Weights of a small transformer language model: vocabulary 8192.
Each number is 500 + 40 x the weight over its row's rms, rounded and kept within 0 to 999. Layers, rows and columns count from 0. Numbers have three digits each. The size before them is the row's rms in percent of the matrix's.

# layer 2 MLP up, 3072x768, rms 0.0204, rows 635-775, columns 720-767
105:418505487460525479519412516476514508459507513501455385519504478526586597437452497551519534526513495522557459513545505455483468517493510501481510
089:532502516465455543515483486561453564508511496533504485401499494464512483466539552507488522559550550564508536426593458495400489505467512553515515
101:433461461441504495463518508460555513467564520532542466532518471582561493516514560552442448461530513552528471481522492510472494511635477488491458
101:460442466547489532553532541524553438480553463531518513488468519463502526502468484497497489527530513491494529444519500531430512552569492475448556
098:532464532511462477521551435389508469509527449538504513410496564437539473473533557576443523488531544603542420498480492506476431503504485484515538
102:471500524488515524573472518548493440554528494578579515472459577494495523544524431511534469490434480490571539535511442418529476501477549511509509
107:484495540460485529502514554513468455478449474452523427509519532443502559503495535476509503568479510475499519531508512473506501538488460526529471
103:478547479508494538498549527457451547409514603543449440452478532486513478493530474456526481563472521450516460451521593481488475532464548572501538
091:512544542512548459514501485500515531562518551567413488451549520513545536480508473538491442501459469480454502452551508502516398473532541522476552
099:495562480533514545496519572504524454576479456494525514531532497451520568449491518527603492494525465543444524546475523479466521453548470486538455
099:556566514496526503479434495502498434491471533488478479534514485548564512522509459532445471475446512497512473551544524509443499490531424468500454
105:497448510476465488504423576513550526519429500493420484463518470464526459469540506471436527523536527477434476529472579461437494523476542500537477
094:481462548481481461545512465499488519498495551518489487452549465493456535501497453575578504565511554477484508477544533488497558515533396477513482
100:441486502517459500479480429516437529550515498558487511521440401435516420559481478514514522550470503489526550427528520503458461471537479487496455
102:516503513538504510467430527522493506558486589470554531453482480494461469410525492528470615505486484511599438588489534476453472466552486479502521
100:514525518516449477511522549521437523553502451636508438440480533475548540409461450487551461532555474521561482504532527504490524543538446439507525
102:609559431516523503516536564539567537489510497435564454512511461482492478569455464495523537550485548533482474524532468516479480501469434513482488
100:467464524411549506489430431507454437551521560487471419485549498500520522541500473547427449529513470571518469468482537553518516491494478548505504
106:469512550419526482491479498503481465534471527485535432484515503498470515503523547471483504549544558477574491546517550429445460539612485457530490
100:445456531511457464544503535432480542414500565508443529491537451490540526536466472455469544505429464452513458419506480536475485494570475472427460
101:464499509502596464503472527553444487479491492532531556524593530423573549500515493501514585496499515542453453475512508442482542469561481556437497
103:613548500517488542532508430485490409531475536511530528485496496539454406485572506550452589513598520498501474479499516470534470524575529565551525
091:415521581479511547514547517456531538569485459451476437512484525470522532546468470503559539537533506447478515472525534534532478501515578517586544
096:496515518488493523518452427562487523452454457422434481526548515454492524492513538463420551508483542504460521481455540458490586463537587430482532
102:480622583484451506537505458474450518490503517532512497519532487507519495413495498525570565552489530450495479527565481487444529481545526468547516
097:470469467471540571538535463461501553491565541488553466532540573551569433483525474428489608459496467460528511517475525477441486539477532467513522
100:519497499498505554502455565471462530559513529503426511492525529503466504558521603511518445523544508440588481494563521484456512472497464455541525
104:555468521485465506535546528519460520495579477497461498516485514501563521467444516530474506482584453471499465489508469460481525468525554463467476
103:518454498505524442425474514443537513462562563467490463495519475446510569563483447477544534506455550484540519541492538463507553427520489460549509
099:474528484546495519495517525584469537456470467503502535434532530478481475438508508529496504397535490495497494472498462537466510545498510436551470
100:545527489487497462526494589481438546484501527480515514468462483461478538533569507512522573522548489560465488547484482499469550577475483485536530
102:512493517432448538499504487480441546444491446491486501584527486501466454537489528489532502507521539427548519448494457474418493497524531561481523
103:550536490469511475520525539495485471513541460508510524491540444559566540508492553558472510512444533490509446442504429552503533551486518498537530
100:489471491415520476508429466539512514429503483522554470499505518500539578484516492564492514488483546553581407482515516472546445537543572438554606
097:504514505495436509473478479513492449452521526538538489533473524560524558466448598510472491497461518397390472436548489517511527580548488486436519
101:505485485422456561541466554548416511468481506486460458510563520499545480501473476514444470560540451474501537467501537500505485579559534484452474
100:491492525483437428528444495457466430499514554493439484461470491514513559432530486501552484500526522448501491430568496476417429510540457484562483
109:552448522512497520490506496549411463523564505460522446525514492538450556491424463466483566503567515444424554494452456428480457449520540568530450
097:450455473485463443482507421500452494495402495405547442486462502510543498463452465551472532573593496565560483561537522562466569504535555509567521
094:535520530474553510522533516514519507488530482408539423472510489539464521463540421501562533525579537488523524583512593495545443524532509528449495
106:486502465509558493528463468539437541510479548528459496480536496480498572483458527496467456558463514443386462452581599475491468526525522473478517
098:483461574454468508536426470544583545485520464530559469498473498517615553474460486539489482485438571537522558473517582526430536527512493462509460
107:530536491409512406516486466526491607523512463507570464489492480539538510443492467593473451538483519540443432544477519514531510488532494441525578
105:417478547474465472446498548478468490536504494447413490480485544471478643507517549442445538525450543565506540499456514498506446509512472516455509
084:494523519478468486531527554555524416453513482562458524493507447507533503490483493496513480482499483477535502545509515437458536565509480539449540
095:447479516464524538479574499512469538488528512480491423502421463491489505482553424533496519492477497506464538496483457460453435532518560531431526
102:511448519472529557546527496462474546485524462490589426493539524438495487413538503507426446528457496540524471485538583457442443531480451506465500
101:545469476443415543484487539509464438415514458451439497521542431546525446486545542485533507455517499541543477451518616491405462527446513499451538
105:546479511498540508522505470615557483525460496526488442538446486544532454473472484496532500484544546495528565440522515491446480503476510522485499
097:515487524467435495537465491524528469558493423482471574524568562537505545544461491498466494587462520542532509456501510482430557487554556397402468
101:534449480514471477572454501573497550462463441513529517523460490430522585489429509505506412448507507502451475494551532413475489445500451548541480
106:464558591471557488448556472463478446565464560495482445450498464494561423504465508561550436473459544539480441496482503490555447568501487528515503
104:418523492525441544555549506447411472537487483582516440558486542441565450490452443417489460491498485458474585508552534420554478486508524467468546
106:561532499432485473478453475563498526547507457489519519459496452534515405447478426530558513472519533529507514492496475466507466443467566488465570
098:515530588507453550547489532550520440468462511536468455513455478497549538535506467485441484501521530437543551436544490464513457525464511562528531
099:501558481502531508545599496521525458523508519434413505495525460508593534511498439536486406473480503482499507399510513518488428518487590436471526
096:505510488468516509512488523464517524498516439489519531499483521524545471474434508454554479489412526521608483496452477543491529497453489537445509
089:460450528551478542505485518498480534512521436490456444411490474478515563472468489544532441523517487457470535459534462488459548490548467509516525
093:460515592474502496534511579488506507515524503591498514511472542511468499490440466554565528571531488406489469554608514418442482483546581509453551
102:523528520375518512489512541514422526489531566514494423486504481519575475495528440515495529467462547513580522535430502529524391551486462496499549
102:502475540508501533560552494452463460497520490483466442532514537465486526511494493536499527547498498463506455495474513496480469453509593564531533
107:493519492449572476541564489500439441456505394482552461438510520552534479559500515504487561578545518547565545444526503487458437475493498563419513
100:482466499485526478444389528547501467569483529477500492489518459525591580461559481530454534521562448499486424502512520518458504494502475537430508
106:446534513488475486518490469540520574519531497497444409519518465488493447489477469524526462501529504502553498434464464451538471503460516503432552
102:463495483579493484530446550510518489558429508537497490500544513511531474433563487466550574550499475472564468459498591516470489422555502427555475
104:488524442482493485486489479537477519464453471575505528468485484507503488522464503461532479514507517485547482543543415530474476583472487507471512
093:433544461452472484459555460491504474526498539481472478453492505459521511508497542491533540512511423503484505521469532460477485488521527488511479
097:565468490427453542467470550490508464551466514458511507506485489509558430560494513520527528489431441442507484475528554462509374462496502454512533
096:474489517478511432459496413510516468484518494482446455496559570596516485411566508517511593517486550482538529519501423542474413574579512528502469
092:583465458503430536467526547520483479486525383515502474502549489390580545488426538452543436522455470502527432420526512508461477468524530517514469
100:486505477501463466554523514499515525440535517511524485511518488555565542460448499565471475507485543495518466523472485469449493468499474452525566
102:493523453451418533492528458572447580507482525517421498526558480537533428445473463532510500448476500424465493485530481501471458492560521505517475
103:541505482427489468471470529483474546482511553567520564420525483519546468459534498491471454493494473505429480494539434435446522514501458521554556
101:443483492439512470553496487504536530445489535472421452450483515508508551412489524457417555453455504403445510477573543533461464469581486501461518
101:470481541461507454506496527483485581492474489484458519485545491545536517488484476545534521526540519448480496514505525514504425483496489472481479
101:539500518556438486477447398480442529558418518519512470503519502475518494518463445474523509521405537435482507498492475429479491449542517507486518
101:447501546458487453488499490439527509495516466510463501474524469486520454470512447508531477474459456497485467494492448456446469481485544497476500
099:534456488504475468550485536477495509528484455534487489472447556545483506503474522504473417500478452465577480518473525474423458542554582522451515
102:484514456435554449465510552541511473484496498493484481486534512455441411445472583478505500531527530484486469466454534487474468494469463475481459
097:503526500434523443439485535543484525527505500474497435460513522494537514446494528484510559452535605452480503521572620514463452514464454458445457
106:535508540477481488433555514487495472452473531464490474464602462541533539458502529450470504466541493467429523511539495435472427510516493472484486
101:478547518492488477495467506534474493602387512477452375476558465486532486537505504548482483500541490491485495506565486477502485498547540477499560
098:478506462486465534519450483541499538491509467591499513520501512548450513417444508476455535474504514485561482515457595411490464535439454416478491
097:491491571507455452397509557492507570438443486542567565500540419535469455476486481461508476594486518461477461478506517455463513453474521470407492
103:558512528564564552434477470469446539550435553484474490516533504579478507533516481509513521484489491429534442494472520535454536477489509417525469
102:467491509472491493391488459469505497506516557573466453457487490476498498476510444462505492565461464441472421555473509498456516534544470479468521
097:465510464426446512540461470525514508495435489499447540441617415449506496488548525426519511502490484518488527529466456539488523492505486563521495
103:516488517449582431529501481519465539487456509456472527515488480460525509536574504573516492487507493468462534477521508488472464521594481494506495
097:437547532465494501545478521460501476532528516439486482471574487587513461504540502532466443533486584549483514479572508512526511458515535507518503
102:487500495467504520482416471481490519533527535447512520476628479418492472509459545576510437495441488491508438499531463438447538439484498493448514
104:431463455378483569519405518447430491512562508579542531546468546494566488508543572500531518515415506499539530501486459468471476565494496538538470
101:532405580498509412469476472562495586452495528484523490473468510500516473518440428510543481545583517420581483549503488537462496515483470540461503
100:544518500464520531528522462485467455541523437550434479564514538497571468456456566477470548561437556495465522424506511496498508542466493465459469
101:535535443443412525485493499451505517427512402551472463484458509504552478497561446579492540493532456475500474517476511494479494466550484471463548
100:460471519501524553480513482516442442542525468488483517509535526459577462498504440494516532522572494460467500515539422429458501476584501494573533
095:498563544362508432492515442550535552459463482501460491536486491529498521478475484468557447519490447566589505588493587481458490506527459483498570
102:540565485490549585464517539502385565484523512512537458521531486484483475505592422443520460535481519504524539519562437442489482498495467523526546
104:499552463431462525489492530540413453563526453455493465489520473435513534457542523481465510472522486511516506561585446505499461438476565501449517
100:536547514448458536574412488450441493528422480493501527461569508550564564470489461544477587547564503516531454524500545507481500460457522486466531
102:461476512487494436448522472564513493565515570524513471459538535573558503488498479488478535558546512433464412587468509504476500534524540452486512
098:504507509447518469538486550515512551507448474458503536487536408418486515536511527542528443519562550483448504446498532542551491434554464513494499
098:472467476522569463476478549468469436495461530510498537458535448605580529459429547550482490462524473535528474519514523508518452540494441476527517
099:526509603512500415579504508425443371464473571496536440525545533434550498505510528427479526485505560494527525492527491481493546514522460493579491
100:472437558528524530520497549546446473554423554556518478504555418453554542461485470587524483507550551524429561460483528527488473450490505481507523
105:488493518520481497488472556489506447502432478507525525482492535525532507454497533543467450507501475391534473476520464504469477508529521481543552
099:545502470531520528436471521573509471502464528504516447468545508531536488409555518414454521566520496392540492485539501461490518497541497464478488
096:502521540517493545523530486518435466517483554522543503463547481511492547496458478520522489514562470513469527431483467509469539470447524477503419
096:420421601522465442519440433560477473507492522541523526500515496429546467472490439592423464459459513553446528518518557491452533559482526507511500
093:495454502430527512550537516517486516496471470522552460479454504491555530519487428526464478518504535445403498465558552528450485420536460534497440
100:465470408492450509563530556496539564551544526494549550523541462513521468505404575507438515545535489492534588532510481533455489486447473524526500
095:473543539458527493486456515489502537455426486493498434492496510530470542474540440483438501471471552531480471459499526424547439565518550474513525
098:474480465460555477517530564568485506520454496512567408476520571563470551533536522509489398542554540495464562466594442534455519465496457470473535
108:444455544416526541471511536430462462475485573561470524480531549460523558515466503567506491518505470548508513542493495419433450481577516483491453
102:475444542522540459480430441481480550419450537467588382475530493510507489469554455445487467483595515550544523459516466435547453575515490489464527
100:525519454455543490494483563549474512497467417474591481494565447492448477530407462477527537458514487494428520447516495437477512431443480512515527
100:521589498474533537499577493577506549502543462486564523448484500481483432526537525532516457493491490462556484575498499418536492501560514537564542
111:402600464452543515517409519469471568499441503471498511554568494403510505502463502493530548507527493475530498495489516489448461483493523417409538
095:459557488493519463443492501509437480555425391545497510496482484537514417452436520540520511494546465506501504530535555455465435515548478475493485
101:471559490496472429456495520416461513463457538461526496447505436478508482460495517490510519479525547562527448529580556473458535526519496491502510
103:468494522475563475438493447516394487528479465531505432522503547470473481512492449453519503453443504410492416475530538498556500541502509518493568
105:508473545439523529491516456495529512515522525460499479411517494495495508543504482539467531490581540460463512447582537484501488547592545433482554
097:449531493537503462477476469474408496533439501471452456511482545583474441442480477493548545511457484402602475509551520464477434500495476473512531
100:501478488455556440543490489493475588535539478497480504513591507501532500444528436463545530592538595471508579489516434454474499438551535513479532
099:404506545524498418507439564439493488516435491564429508506557448505548527471512496454467510517468506477478477546563465526451511458442496484491491
096:510443467475566456416492429505453470509519467540523503477501540492543501508548520490555490576501543456434535503549456519530457543495439586492487
102:541481544515437487492515510514522474523496488545523520432438504474505442524502518514517489517440450519500438457578488472444426539505521582509548
106:475530552483440470431488561455485546429520502541493492510444538534510455445590521565478496506419492398489512440447469465456476449482425502553546
096:557494508470517489462469477486474460474522522485474465445493531506492510449520518432507435451545512516513475407498536505450499507519456512497522
100:449460543485518598521540465485509417524553504497465411535461526476509455492502405525497520538422500518421455496552495510535491481598535487473529
093:483441498459516468452486530531482474529494469533505453473575511501518532535428556503527520470557561523504552508447509528435492566514548492503592
095:469505535538473504442487453473509517515430535508508489471516420520495525552510518564490509465529553449493518493557520425539572378580536543473512
099:493500547483422550506558468526436483500460505597487501550573402544498522507494485519562518594452468447520509465519485510522515493547534543490548
106:500520493483591446431496522497415558531582434528542487503460467492489519486503463456489495453577529502513525461592511462496494543505453480482522
091:489480466434516480495529505474458424487442485476424513455488564448482559484436518502465495524549543484507459529466518526540453537494535490486526
097:462456506536524462430459493418511435434430561547433443444529472547553500494531547490497513518507572535501621467488465480484544535499534535523494
098:565527507474505502454538485477524450473482504508476516458477468535494492462510513517521499532531476504504473538508495472481460531557560525552438
098:497499529437491548491519551397449449588476469585512517446467462499499525437469552503485430455453460451485502489511477465461506498444498435572506
103:495484503436539571506458466507476536486465449642504519397502473525566537527478458520455509434472461513548533478461527550490474542470573541492516
105:484498524478587488473525583563514513534516519478511525520528460477554505464479467507454478470505517455510455452516452511428527494490460520471476
098:448462526514546557520566460561509488499417474514476473448498596508523471512504435501476493457507499601445563504441456463436524572503470489501476
094:406604454455523506542458434474517462492499524483496468487546510435503523505489542497527509479499517557450456461539435432462543541600434515519539
# layer 2 MLP down (transposed), 3072x768, rms 0.0168, rows 635-775, columns 720-767
102:511530467521474492488510539447488480514557531518552502498516578519555501528465528437449464534442495462561460452504389547508519496485510537557518
087:455508509580482501532452553529483466494519549474516452522497595454491526511513515507404553484484480450518490485509442503524534522518498449520515
100:520404512486488458542505516418576495463460465583559499541529535568483492444541507521506473484443456516519528481537563462593451526506474491509473
100:478469532491495482566525501526437504503553522525480551515489514533511556493526485485506491530552539489501446500486488491569395554510513475502499
099:550459505533529456506530477490524495410526461482520527514518529420404470492469508518537574448555500571513507473473475511469471501457457387544519
100:517462492547488572518478499496476461534499430539457545533485541478504464464567560562530515519567475463491486538508477496513533542489512486474461
099:485508514513429479492512512559452551448524534507520492570445533417495502534500505506415513481461473570492521463494442478531553503500480465526522
103:456487570522517475439451511468498537532470530531506479541500482519621466542510500532498415553488434553517514467528531561503503512514519513512510
095:517422478526543527485481517470518454559480543492528524500449519528498521510470496505471559574538453481377491471525529438482510444548475498507496
100:511470539426441544489514570494493546534501484448495470511508505479501490481561546465560476429469490509543497536498534522541621521522430425485432
098:486555553491627515475464482498562429448480565529528539575487519462499494521485588504461476503543499447461493521497521505485547435510478435517403
101:481466434512478521547484503503510515454500552480509492459515517455532526530607479475548505566501464446435486497470484446503453520472484518485482
096:496481544504560463528520456557552525511553469503528540395512482543484439426464458479549460473480547518499443525479432490496464575569543556547491
100:473565455486512544468496486495495567484513497544488467527498427465502464442472521498492504498503511553572489477474564539477534492490463472459445
101:496501545556541521490472505550476543501499513495584511495428569427450489434562533486510543460526493499609454604461508480487500477485506536546458
101:464476539523442474478506519490477490485485450425491526482486473528523558492561539508419520511556483419480516489454491512526466409552530518498469
102:510658437499512487412507424473539516525526523584459512431491493481479468532548469515583507545503519553547540550485442517541570505498525579521532
100:568549505485447518540503551540539595510469550470534480462538458484511436478510468499534394489522525531511493533552513564492497525557482552483576
100:542513449528478467461429454535493487480450507469612536537523514426464487508434497540454546565523567497434528546507479582503552547522574511471522
101:535470452495488499540571510514529450520495560486446509480473532506530488480514536505464459518502485516529468587502531473483486487522472530515439
101:518501482534563519545415523473513554527559430405511516512412441512428532482442494564538480468547522563468469488508489490518547496476526521498452
101:594518518567377586528526497566478463517556496476508446518519472513465487524495453499451560505528537493441482540478593451532563449539401551526427
091:565464575547545466513509488539441528467553444574471513562515486539486519549582472538540424477461475463545536542522497498500566385485493502494522
096:506499431459504495521437489501579482493490512486511506541506472517418542571533432485456437448395553466523466507486530485516588513546533537434473
102:554429538569472503520472445473535511544515516474494520486447515490499526563496560444480503517516525437476473484507444478485438527485512505533474
098:626498531487516411423532474609552535483534538527517491486500541548458485457524462427506494500479526493523488488504516424447534497526549496483445
099:516482501496499563411484547444493503500504514495558537472525502458439474524431533536560496473550522515593468470509611490448456439445461491507426
100:468549481598540511476422479482528539483506518486460514554526472570478457492488518479572511391443454540528481446446510526483480482498511532437553
100:486498510477492469440527494522542457497474471516495493442570507469502428500532555522559423488489490517529535581424511505461456524518502503501424
099:511469507578476608529491484510523581441491468430544485474543561512498426490492518508498485481537456471483505493443442528490437506496517539445456
101:494482551489487553489536501426456528391445471532543526486518516477517398528472537528459499481539440456531542530550551494495483462505484424480534
102:516462536469508517526592480459456506538472484431548530515539532465482481464520549480550546486512549475491544490551474465446587531461540494505536
103:554493405481473526504543475482475485484431499540549472554478536455494469536453507498519435537554475462500569546476500557483490569584440448513496
099:448480478528470488534471509495533507488491461495541545520509475517562457469543498414553466558473425587467592493515497503500462502518529578432481
099:501454456533549600490495501456554479495538554481508470558491489499513543491500514418477541550502467445487548458525528536525521521549487520418440
102:506457551461545463519452501576454579394448458513529463491500502538533475559512558476455407443541491470551471488460449482542475514485435461520498
101:459499494583535520511454471511523524534488433503480471522544477530459556371521518458479506489473513501492548470548503507501497500472470435461464
106:506504479505498404560487449526510511565508552414465481483433482553453514498508463493483530510501545450547552525515468477523466505422530464424486
097:453524514523451423479536596522492571480505504490467477532457432507507525517511447473437465485548485417492431481487529503511503532486550446461479
096:448551574526483417480481523454529468594491611516479557498525462506563545507426520455562565561437424514555534521532445446566563481413543563509547
105:490501586472504442534460447424504493494505481536535495482466421470505513501393508545480500464478464516463456510545585547563479530488520489556471
100:469422523512449454392594502541436458496458500491504581547483535510546466573533551543570563501444528504565545507469425502526495572548543424485463
108:519495497475484490480529463526538512499517441539460451516431440470473480471523511496535504478490526512455521479494510563485492499450478447482485
097:473457408500487495431521528536456434487472503488398545566481457505447521522561515526531498446399536487477505527477508549450480512490477475470500
089:411467478552523533512546519497498554407540469486460534523479500437416422502579491521465513469542530527451501530517441464538531565512511462437591
098:444508450532568445529470495540544540506465487480477544520542454486456529457463412466544522445409516512482542463490487500486481524478526502516492
102:509532484560499518482511517494515519462460476461504444498545544518505534441529569550511494482519485490579551594548586487528457533559519472471505
097:531486475531513530520447601503435406475510490471498469582492495495487472483510524484485478472537407507512461493458486502553498530522525455460506
104:548542493454540504526496461515459484555428582484440451526472450467549499520497450489478540432579514492523459434516487546481497575497550518565561
098:457513551464525425461490508474456542535583503536540524524490550508485472449491483596519540414520510550548488478549510498466488483501497494523570
101:547524502489538462554456466451469458463467449552442491504515486531509485525506553398416502436506582463509485490498518566498452423445456464508557
107:494412538455488491465530513443436464500548513452541535482457539451472458468515461578512501443574532427470501530536479540475500499551460435497484
104:505485471520494540478491539477517437542532483511473547488521531535543453457557575443446492553440496501544575522541455539496472479565498503559481
107:504554503464448471529494530465540537498621492475510561507472519510486486535508501553526548566454489554517583527530476512546488527505566461543564
101:513558540483477540512546544578568564520539468459468468451452559571494445454497482547515480452496466433510512467482463510512505499478521581517611
099:477535515544466551511544493474476489459534497464518511403493466491510522498505568434440409518473407488520547486524545537485508476410490459500528
097:472524464509502497514489485527474473511473539534455497576513598461517481501569536485419512512535534482542479520552438448508514475591562513539458
092:436484518517530530534492422471435489499487546551494461514488511501538494484572476442477501521501462507492475458509510447492504471496551526500564
096:535516530545503456516530515540496572457493497513429526476489545493503479543513498575527513470519509524473481538544505489557492526546507444480557
105:508474483488519565526540520453520458507433468552532490455500452520512489513500495485433438526462452494540443470463514458432451490563518446585550
103:484513525587548479474489513460507474569504485509484423496518529492533475452480507413456500448540504473541496528430515445485467517459492434570505
108:522491517472594454521468412484564523467515552521468587416549482549493491517575496463455578423523586529481490493496484472555493507452449490572513
098:475453485487500560480534418435542531481492566493472545519506503528483549490634511496478468518460553518552464510541498535481536478471500494528569
105:506488493533570515489521533548460493491465484460468505532468521516543370545519562543484430485450489479477493480468561483481468464576462446500485
097:524483505570547489449478466537525519512464480475431447509552478508564486494553466396477513526551476458545530534518481565551483518539533435508544
104:505461441456527529456539456511534421445546451476524529482536525510489440463461582501489481466492511436578459505464452562511559519524526554475511
096:507485533513550429596471527516490510502430510567540567522476467487479494466520481563523499498464509446472535487554474526464504464480469513428523
096:426471477435487437552475513459549430457526478458506556471384462477440431478506518544543522498488414549528505573568457484492459494481524459513503
099:524510478443550480469486529554562523461551493493464442511481546531477534494486540443468497475562468526584519468509456536439474485525552498534519
094:513545499492502565474431500488475537495465517457434560571516562473550511548471476491541517467522529446435515517521563494480500534460485520486492
102:494506497430501505548525539458425519486524507476531549490507487492492564500499484474448523505455587498501465501469469452487534469512483544577484
102:500492453469511532556501514559484532410490503503491477548517481526500457448462481480460476479504474474532504519530461503550317518526511533511493
106:563519546489456545528472521442556498471591522519564536541558515573511485410479511510453435518455453473462472528498479509463540552460547427496558
100:493506437528518511526450516480534494521540482506527479483503526500517470587485516507503419440508533568438469412495546522523501460565503571505471
103:567542457473520482510513479504453516536435479513541524480553515495470530472489529489470493471441490486436507485550509562474522511464518510484469
100:515488501535537503524510562496564457458494482458586582530465500509516493509505586550509487456532498470478560481476535503501515495573472560482454
101:554561447515483529484555535550486492452411546485350518575516543477474475533550544542582408500493521505562481558489502481462516504487546467539484
097:518438509537411444532544527500461559437518525483489461547471429451465496462542432526499501582448494513551529512434523522538491375456481520501523
104:506452428459550436520522496483540514513567485524540561430562514550446486443507477510430418495494457480519496494461501503520493456440489478488526
098:550520524494579516530482538539475509489531504502491452526441409566556551458418453536441536480511509547433444475459591522510483503494465498480506
107:503456486509468488528461510500483517491557570448492477497526604508496456533453488490473529491487501526480559531541458556539509491508531462462501
100:489540486514553547520467478467521470466520495519500529517453504411498538554550483459367489515472471476517490408481517527448507483560450517539543
100:512579534423464485496445505511550497552489509502443457472507540497486503487389458494464521497593490452476486589467516516455472531374613505520538
099:480460542502549497512521501414469466450475484476474521526508483513479491411520510525496432525456486493463574489566526525544519488542483484483582
100:578542530506531466423486461498518562505461482519507488627513497531474437542518561457502530459516468491539472481484500495534578490557480480468436
099:444483487501513469558509531534503536491537489515537468530557578452453448488574451515497469535506481514481541489492510516527448456522489462494486
098:461630494434446538535503572491522506447460478480464517484531502487529502562560511455436493510463538549512513510509442588484446461487448453476402
099:537458533530509438510500498575483565546542503569488466526437547509504446493561553526527541547521504483534527477430516531551478485498551433563520
099:487458512459509501390613444547473565465481507487556490610414496440457528494449421540468471509490454551450562523504539460514508502459503501467544
102:519505474433513504405494533568509453482588523441542528480515515486501473513499522504517510468575489526536543500463466502488518465554477484540572
105:524433460443492503517453509412523564471546520511527467495498462503508553506551476589573513501554474499489547499521460509491473529442486470569510
102:459537545444523465440513487438505595491576571483510507506518543598491504530435506532454590471557488419441543400559484518522529514470521471487521
101:430445457489556511493445472419545528515521565480543527529523512481516510497522500534538525534504505498471494528556452550536554537544496453572509
101:512505475473505490464500574524491481486523466425454483450506504455456494487569518586493438484493487559497551503524558497455460535488513510558491
099:477408497466493512520503445443530472471563467443504530465522514490502481515502482478495544515531485508405501474453512417449535478485536497522519
096:497480495531505493522478506413533586515421536443465596508478463426482522508392513442448440429437493518515443499508469461454488424484428414469510
102:529552436506478481494514579599510548485499512591465492545538461513440491545587492492453473472466541464466519610406435518524481532504477589478549
098:481501490547460524558459524478467470530478488527484550503521525488505541475576460486445462454456412470562490491592420558550495473477583547566517
101:420507514485535443536494510538482478474530526489494540531503562516545573477465503539472461556513429514519506531539446487449518514493479480538543
103:533427395513483492459490543563491496507499424515563465526545462501496513518525469546461510489519533499500493410572536495551466560519562512513593
098:496557506489533561540417569430449505556514468450498508489489480455451527542514481449580540456486513503469477485491512462448520553474483495467529
101:532501439386548477473500523509536522536518483526477549520479451486438517452466590551531430509474453440511505471469555441551403532454497506523508
103:484477524481488524498498574504437484527480436520486611519518467456499567516544580510407531545476524466563567558508501565458432497491510488484528
102:491470563490546447535553550530475526520515512514603519506509451436531458576487401526580446499561524603509523520501532534496495485502536485528467
101:488528465476523532528560405544474522560494491443536543505459505508500447490505482559496536488481523428537550524495559511412475470459560467401564
099:445435525613479512484485519526472494543544554471504589519497511500628475459489513552404514452495511484518523467430488505553490550435475482493496
098:517474536539485476481484603539472510577533432521455484531533439540492492524442498571528482540413553493498463485527530479517520499440501464451509
097:509518522547511568496496426474531532541538506453527518506506472487476483437466455515517489496603564483456454468533547497494548452459457502506535
094:436525481472485458424450516538480509487501496553520541446457443454505456508534510491507464479476520518534452595484525467381512506490510536523477
099:483512463589548529583526495481497526488459442497500547486469497519481415472518539514543478524519505476486572483538510473522410560496476489579534
098:502452517469552461576471542507526546504433484481516502504489493469566478470445508565529474496494510486486534527497518508526412443516536480543432
099:494517475534511575548478452592523526529519528509513477508514429563453430496460522533463475525482469483514522564520511483511472487516584520482454
106:524410465539450430505450509432567522521516497469496519542458506519514573467476479532513434526480553495561462544434444544531483443459481461519507
100:440538489475565461484472504463496410423499524538489445488531539501512523498513520538432489484578488522475531428509469472467390500531441563509504
100:576504467519554532522500501510474501463524512450410451462553499496492519419528527474501481495488486451537494507475553455513525520574439492478512
100:508546515453479563536499469517530516497530526472490447565532445498495445530536490596529403444509491412539478514474474497472492502541533507478510
102:536521439480564517450524505498512512468515491520547577471520528538493571545496513435511463449446492382436554517503459498500465513446474478480502
096:468466486529486477586488435501486552461524538454512495486515526453571469532460528471486550451537469485545490472515486467523450494523511474523470
099:555517476518427419461486494456435503496506522509450482471527599394476453476547493529543542550448505479474531512529520550457452483446518506505468
103:442527408485511541509468555502527557550526573466490531445499453492539564539437570423531529531557482503489483492501461567542517519537566502452484
107:467492451504411458565482558486476489438495520514459498527512538544586542512514570416443576522512501498543482507429534533519515466515425493494484
098:468465557499544551495427430520494530505535517433454497482494509498442460501452515569519509550535485485476464572520523543457488506506509441498473
099:569444639532491474500500463495542535500471448496491467455529497558484570527532497520526474427514546437546542510462436469516527449408510455470505
100:449512569490483418452527483470532491515554515505505485464477527510573518471505522473440465631471427485447477497481523479498492542519448520492493
098:516483533467492442453512476545490502501529472490537456489524570407443488458513561499548473526489481477499549541573458542565559551575467497542430
101:479530466505481509522560533475465441511527470520473436437460462537471420550533480486482544521567498452600446458537484549506447414506525507481453
105:540481475505518494483568546546523535511538469519512523540461516523456474490603503422405497462562524540512473464450519439497500474471480495524585
099:523506523507516529569481469486471589500513459540467489498507475537481504420490431496559460537532497489474542549453491509567481518466514520489468
098:440532508498577505502451559543555482508477451509478448529438510524482511476505465516501501558557497511546462549492530464575459513506504551576496
091:530488519512429522497451478508473513552508507532566526470493446377489439428600442457413540459471514454530479454501561384504486451505454544444460
096:538509523549516544524534473491524538527502491552418452507548492538559497477519525479494465499531523462489509536462480510441418466472476470559547
102:531490516581473559560447429456451487509465510465498523549486515518517555457552517488436503571582433451532569605528486444445495576465459408516528
104:501472454523475585515559490409469526520560449481474556436496448493537472537508526439477457601444487517572491451535451574495533465541522542472524
090:511477525546547553475460483455513556527571478563523523522594534466524441516530547496537447396494459481472547425518507482451482534503546500495556
097:502470427553425531563492421495530476505413530540470519513497516512519474475507517444455458534486422447548526574464453478482539512505525473431421
097:501526543464489457467525501517535506471460526522445531532538517478474461500523468442521461525435419550527524464537500528611484517540500462480471
098:538483517513521534513567502481453501476508469605523480449403497436429478491397451524497461498529455504475489549538470492527545548511492529555445
102:460396448515505497523466433502516480574466569536450516444465526583496489500528472577535486453468489482529491480434471526466516454480530522545452
105:548446515428522516586539489502520486419517530534540468511496470498503520465529514532534463551470516500506428441484458509564508528472503499554475
097:462546414495454519520494454492532495492505546497509543503499474478516497524497557524485460511482480445492520497504515462419521541552488450448448
093:489471501523543533490518449531482475469564481472512477493502419495559500569393524477560447528553540480538555539516494469479495529453528477559481